Weights of a small GPT-style language model, trained from scratch on English Wikipedia.
Size: 11 layers, width 128, 4 heads of 32 (2 for keys and values), MLP 320 SwiGLU, vocabulary 2602, 2.58M parameters.
Architecture: RMSNorm before each block, untied embeddings.
Training: a variant of Muon for these matrices, 89M tokens, 5721 steps.
Each number is 500 + 25 x the weight over the matrix's rms, rounded and kept within 0 to 999. Layers, rows and columns count from 0. Numbers have three digits each.

# gate: layer 3 MLP gate, 320x128, rms 0.066, rows 107-137, columns 64-127
# up: layer 3 MLP up, 320x128, rms 0.0645, rows 107-137, columns 64-127
# down: layer 3 MLP down (transposed), 320x128, rms 0.0537, rows 107-137, columns 64-127
gate107:526438511450461495524518509486457457526521457507481549461494476472502445519477482526497532466515551532485532494465447496446559500473493510502482493499484505497479530460441466490489513496459468
up107:480515496516533511474520476473522561504496532465519498515497503523498530504528499445505494511513458452504470497547554487520448507537546549509505514533525483474523512550517565486509507484516507
down107:454490511458438528500439494520533491493537498494476518534553457490493501478478506489499533521524527533475466564484468479559507525460533502519434458451510513529495516454486447513499531476502488
gate108:467455546489494506479490508523473453508487536550492468557512479521525500468497501496525505518505511503504540506512479487512495507530496509462506466489489495495455518491479455522495502474489450
up108:487457535495518522494497484499503432491490525564475483519480487449537504455483534510517497486516506533503522543485475441512451482515461556465472493489489539456477480464520436507534500452516442
down108:490574525543469500465491504508484486515462479481531505511497486545504481529506468502441496515475554478518508511501534494486521501488523517521491507543494440536517513507491551474530534531518525
gate109:495538506485524469530500501471522521473513504504487491457481524519500527505472497467501483504501516480512511479509497511493508514449516478470529502491506520458484478472476460493479498480513504
up109:515463507523462491478511486528515459523500478506484508549500506506508501476534502502470519459490491507518484501502489512526493499535510505499508489484474481538538495514484518505523486513519491
down109:511492546519451510526487491497489524501463470526544476510526526508494513548516536514535535469481489514492480505510493520502495519541533557526557480527517499543498470478479511498487509504489479
gate110:490513510484470525489477495488542518531504534501481470493517479455503492512517463493484475513493529495516484492498509539542475480543502503499507512513469527493534480493520527492483541502466499
up110:489482555504520484518481486503496514465521504508484474483458504505493550500482471530509492477497452502475524512450526479515505502503525450510498486511499473497509512515510510492505486507516478
down110:543477521494534530555485529510477464493477536521513499518500487510512508542482517471500510506478525499511563487491509520504483474516490547510508494492492524487509475512513488474513546513498488
gate111:486534486514540569474532451509467442537456510496524518442513519490503517512478474512514452516491484478464518514523506496522505491528484429517518525514467494490558496478532502518496501531554544
up111:468504496485504517504499503490503462459479501490532501505510549492543483498481479512466471511481481470546518442488507509494532492461474499523533476486521513487445483497500488494514512526474489
down111:493536500484469451480465476520517469514527582482525475472486513489514480504541505501519498526486456505473491521511500497512520498470521524466515485481527498457512513504486517519509485491537442
gate112:526491530508500520483491526479495478492527459449482483475549448545507498527486531479554487502474515547505550446503480474518508531486527474498549531454507461486497510503538513536495482488471522
up112:504489501547494510505496498462463523493506459543509470492488513498485501524487459514527511495468516503485519469458535462566513492487541459523559490523509489496500521487532501493443511496477500
down112:516479462519536495460497511515481494511474496500493498492459486532520464503519527501503494493499492484520501491428523491512463487534543485466506487464511499482518487540500490511486486468485502
gate113:465519550521449487486485456464494514510507427513502544483550515480561536488471472489527546493521521477435452503451494468470502506441527544458512464483505484507450528526490522472519473414451532
up113:545517504485545490500502511546476517561487476524496483536503483530507433486477542560548504562460502513528573601550530478477492490504564501490569452496487470521519517512511528448483492519456454
down113:485467508509485457493509502465544509548489512535450521525549497513462486457457513483502538462483507509528483440484463470540485493478509486459490489507513498515535498500467540482509511536499532
gate114:493531541478490479509517522532499473531523498511523481489524459497496498508484477436479459524494519495509515489477515468553483516488465524503516515485502453513493494516456517532499509510506497
up114:501527493485520510494491496513510479540501516505503486478498492523504482468488536435521485462483531482496497461481482500480507534492482481449480503472469494478466471469489502549498505496521477
down114:495554529523520528487521497498503485500489505505495439510515500481489513513448532478464522511480498501505541501513484490505498501446430495508510543479547520498503503499472543545517493498521461
gate115:451492492520553461484533482520462491481493566482511508508586525475542519466468502460500490553503514474498539481531536495508515444497510489500512530471492524489526514498474477506477467526524493
up115:510500517485445497504496447503566493442513441535520520495460504550517509555515460537510520468529501551507486504474442482494476510507539514510490462473466471545520469463510509532483516475503509
down115:500481500496445500506524521482554472489496440575477527508481495511492507486485454482523514529549457491488498491495489462541482516496513529493537463500463536532509454439558475531490505501520478
gate116:514510476493494461469505503488457538514476504467529549473514501494435480499483523467480480514505482498477514504496535517498539500524520487474509522509486551470456497514536489496477524517528513
up116:464472468572510498496512525528509454528521550515503529475505575508545519514462538500515516547482491514482553510497469497490542497530483486514473493494523492482514485503522513475517493466487533
down116:522517506469542463516527477479512519535505516489534510494500491457492507523472476496482528485468511496500491465478486493531474424493520530522463522482475519511501469481525544532476523532462495
gate117:492484510486518470535518525511546508461483459489486515515502533490512479499458491489486463470513485516526493478531513472460511483534490472474476456515508504477506507491491465509527512523502500
up117:497537484505479521523466480490477471522490556519476491462517483536497535471514493501543492524502519467468476502495529535519514475456505523492523522457472517490505473492496485468525478539480487
down117:511512467500513487514484499516481509535527509483495457464463452560520482502523468529452492524495488508470511502454521498535490508520556503522511553479489519473475459498487484496504436520531518
gate118:495536526512444513554535502521509502487474480520492504464524497490513518445518468557475522532485503504461474495463529515467538513522461498495490527529523501510521511515481465485469514480525521
up118:505458481477529523444508459470517525494494520494479498521477473496490520524499520466541466460491550521525503473530495496514482540514532448504511476475492489448499479553517536471522474481513516
down118:467449492527537530491486534474462513504483492516471499539531501486501464528496470478538513510474500519449466473485519522535513476503522484514534491475475494499534537523500497490508488482493530
gate119:487507519464554525499452522510530518480538500475468476519485519508472469485523497550519479497494473490515517506459536525489446477509545496514562497494505486487515462525533523489502490481453446
up119:514524540554480497474570492471475507524510489502498537477484488460481537509475486524487499478492475507497459508470514503511488532528444484518476501503491504509525523504468502528457530496483478
down119:511504488484500459511514532503444522501480501494517507447495530511494499492492511480495493510515528514479502461533501437492532551507436473551436510517518480531521519459465524483514497500514535
gate120:532502550509531511493484521505509485478496499497490491507469464498533475445539493558499502484478487538467510541484499533541467518524478531516520432530527438497486477509493483448494486484521528
up120:539497501441516479476492520504499481496536490484473494507483453565507482512474486487520499469488550477501494545503468476511470515518522542488489512475502515488454523482492530484496547482523472
down120:516480516477505477554474537486448492504510446507544510515501482505511460495504526520495473525488489491508499511468509468498468500543478548532504552453478500489559503541507539537575534508465537
gate121:483521515529529509492536473517487472499558501507532526481503492493504490495532515467510498528498497502523476507488504543523518530509479503500449518515481523497513558481515513465516519515520484
up121:521487478481468463501489497476524487507481499506455474511514506484486517512484482527451525492525526502484508471522497473453536488480487496523548485469539484482480472490505488532465477500474531
down121:505519554518522485500534520483512522472473503474480501477512492510502479473485475473494467512513488541504535524505505501494523471453502508501495535515484507470480505494484508506480472520492458
gate122:467492485492497496517508485523478481518515477501527478510521514539491506510490480513511490522517481519505490476485511525507489517486512473521518523482488494502526482496501505506487483489499528
up122:507509514502493484501504502483525503480497531472465509507497489481498533462516515505499487471481500452494516512514481470490502489515501518460475472507546514504475504511535494491509505528511465
down122:477519483536441534521513486477489507494499501513495463477514492519500522504498473497474517501526495507505531507466491475509501542523493490542497528521489497484482469506550515499501486488495489
gate123:491462508507485537508523507498474535507509453499515496480524528432560508503495505512479482495520514465468456531536504477462495485491456485519526502505496474475501499474460511500482494499493488
up123:514462504497461480517484458492519526464521461453481482509491499475504542498482473503464518476475511444547436521497502481493529490476490476499488498461476517492503469459489440524493488509509503
down123:491490500519484498498517503495532481474539501546551474506481506461465477561456524493496503457540472545453458507529512532450486483490486531511518491523461515482458508475485519504553455533479529
gate124:552493462496512505525517480497481511446475527491504472545508551471494519484478463495494508503508523459493465517502492435526450472491502471482539504461491500472445457472465524476485543490449531
up124:453507488481506499480539516530514510522500482462550459475492487493478492515536547442471477519498502518483524488459516483501544455502493506554493487496498495501529500532520472499509483487468503
down124:503464497512514500482510523555526486503472523477474491548518528482503490524527520484533480521491499470531475501541519463496473481482496511520517478519489495470498473480512502487506488461462505
gate125:504499495524538514487544536476476468458496516480504475486494510500530514546501500483485462530489508491507477501450544466521525563495494473477512493458490475491512492522475478505508513518479490
up125:522506497494497499527521518502457510472475491477494490514522507474514519531517515489463526498495510518467503541470519474527491571500492506456523506503520463494505495481518464489494524521532468
down125:519541518467446523511453518507450502490502539506465518494493484497470494489477503549524470447515537487458512517521535526518541480543454486558418486503525461512492522510509494490508503502518518
gate126:508476498486479552518506494490518485532545480530483519475480464527472489547516475534524497501471527517522461481540488512449518451501451536509429491478515554533516460501528473519494482470472441
up126:484543526516526482501528533485452515501492504516560497530522492480460535550527470473484552538492442510468478490448512473510464506455475470555507479587508527538436503499488522482502484501494476
down126:516535462518429505503564455505495502472465517501537493501454477436491478494505458510503461498496441521516465521479492472555484474500508528474522529507517469505505540491520515502510555541532497
gate127:501527521507492522493515509509466493466497554547502468475530506494504551475486475479487502482485480505477477489506460516516482497479507490492504508515485527529479504514527509511516565488528526
up127:502512519522500510520517495518463506460491537558474464498541502526482517491520479477475467469502471487456486499521482514541490452506491476510479503521505503506481489485516490501506526467506530
down127:511476507502438520479499498474449503454510510522494501509462467507500475491506520524485458506567523511525475511497528472458497472482467474513471546467507483479520490533493528538513499513519457
gate128:534482482522459517522519441566452506503528483501542515553496529510477501499508496514458495540446497524464459478527462539513510504549515459478487501494505541499459528477449484469483438462493509
up128:553534513486463482486495504537513469545505568468486512502522467481520482518489430493486515484516513516548460520456525503504504465469508499480486464498490477555495498490490517505480520522477515
down128:498504500486479498451525501477518539528467514487488459491478498495518496466488496520491527452517468491497460486485480521475515524474520512512506485517490479504573492538462527484524485540501529
gate129:493562486504494501493475540518516529514486522497530490495515455549520521546498501491502558535501455500487494494521551524493456536483542493532485559446509528479477489490537503507515542480532505
up129:501491513510497533506547473497512486489494533519497510488510537519516466482454497482505433516458512530514468505499421484520521477498505540483496501528533505517485505477489448496444471484498487
down129:486463522468488498547512470494491495530457496520512498485512533472473473435509466529474441525476489510511549493499487490502477519473520564453516485485480507537506447517501489462473458483496480
gate130:464472557515475487483512524439491486521480485471518537467495494511522516491475478480502519530516526485476492549506508459527541467489461480467519502514509487493487501498490509500443510454441512
up130:481496472548495524522498480535471493501457564529456478518484486505547475482509484495500507510484495509528511468507476481464436475505554488510482505529482477480518480509476487523553447502505512
down130:470511490520476509467530517512485510495511500486499442537491486508519501471477479518504483475497473454500482483485453486533472528492465519498523455452536494505501535477520507535544467496496527
gate131:486504488515523502510520535531494488502505505492495508494469514475503494479504505501503486479470503529495496499502535527494470502496478488470518502510486511488531523506482493520521512490517539
up131:500525480512505508464506478506487509523512477506482517517528474514512483521490487487524489479479523482481486486507463495499474516534505504524507507487512488491478516518461521500509529503505508
down131:498488499503489507496496520498499531522490494509446502487515511513495479455497474501531471487481476507497500464535545501510508491523485496524517508497499529484501508514498502483486517492506503
gate132:444492496517481520481530510499515503534470468507503513459534516526494483506519490483532481487486475493479498519499511506546515498481497471536475523488498509479490448531462526486473505512485508
up132:498525505525493505493519451461485492501528472526476507540510471501501545476472489522480527485487486478489498483498488505487508484491504509499537471537505505493487547513514517464506503490516484
down132:515525499526454531494466531501491475484482470557473499531515469489513510508505483485448503513480488477518492504509470460455492502474496529511518491496498511517500499498508451513485496490520508
gate133:504474517485498480464522491496509488479525505508524471542476476498485497508469488485523518439503522443482514518459514499495530491438506518495521519496490514471521512500515491536466491500510504
up133:519503498526516483485541524482460492478506474477501507496504532482509485501496538498517557468470518502512507503483501479491546519495528454449493540492476498494461495473462502521518508480489517
down133:469497521506483485467494527464459471534524527501527511478447502488499495524495519551509512464547534489495546523515483522499535508501508481470445481524484478481509482493487495518518511462500489
gate134:461558430447504549467542507482504527526488538446527497505485478500465472513481496494523485497481486471512508494450501541536526448486423507514538507495482528513500532497493476505490485473466556
up134:498530515497500509499478517502571473511518521512445443519516465512435501506504527483516544481485507499535511510515438513481519501537500520476515463528549490496522553502490492510459538463514467
down134:471488489498406550468492524472541495533530492533531503511522464488474496491514517480553482483431486539530513551482459484490494547517476504484471530547508506472479509471511502460488523481490482
gate135:474503479448469491461501515544449481475481505541475476476483510513528488500495487444531470526486522486471514498488495547506509480526553485545525471453497490503475473550489496496466551496514507
up135:484498516499486503530509471455512525494499496468453490516530526477507504497527512534482519502508486501529493520515499458481545442470488503482518549558498496470474468480507481494492471503468466
down135:460463492533516497509495469501535521522502551529563489533515473503522521504514483517480504506540504492498499430539539500531511492480533504498498514516461483531458481484493497522523479571495484
gate136:490478470502555492454517531539505525481483513505522478517482517459504472472517473441492534509516508504509517514445517468539494514489451460501497499502514492510504513506477535552482499481504488
up136:517466466484465510481542555509481543480480532513518482498467570481507502537509503474485557530522533479478534516491501511450477469564488524482568445469447530514518542507474515525471511461480549
down136:535504492482530529503464494489520523475488495506503469501499490488510461498505453470538504449485502508477517538486518520489464518535486509503538497458498467492483509535475496489559505501476500
gate137:498521512503578400512527536486502498545545517484505475537564525504487459524484485493503537519520501508461533499527484514447529494525516500481491539495530493538459516534520478549506486505545518
up137:493469497505549522504536528498518504516528514562518497507507486520475478446501514489558526509459501529500552528469510524481502486447549488491504488497545547431502510518518478508557519481513487
down137:536474508484480515550535555485503544529518477513509493468484566503443485467486537487534509561477504517509507503503485489531484525445531508488431508517530464508516483491489468526476491427494498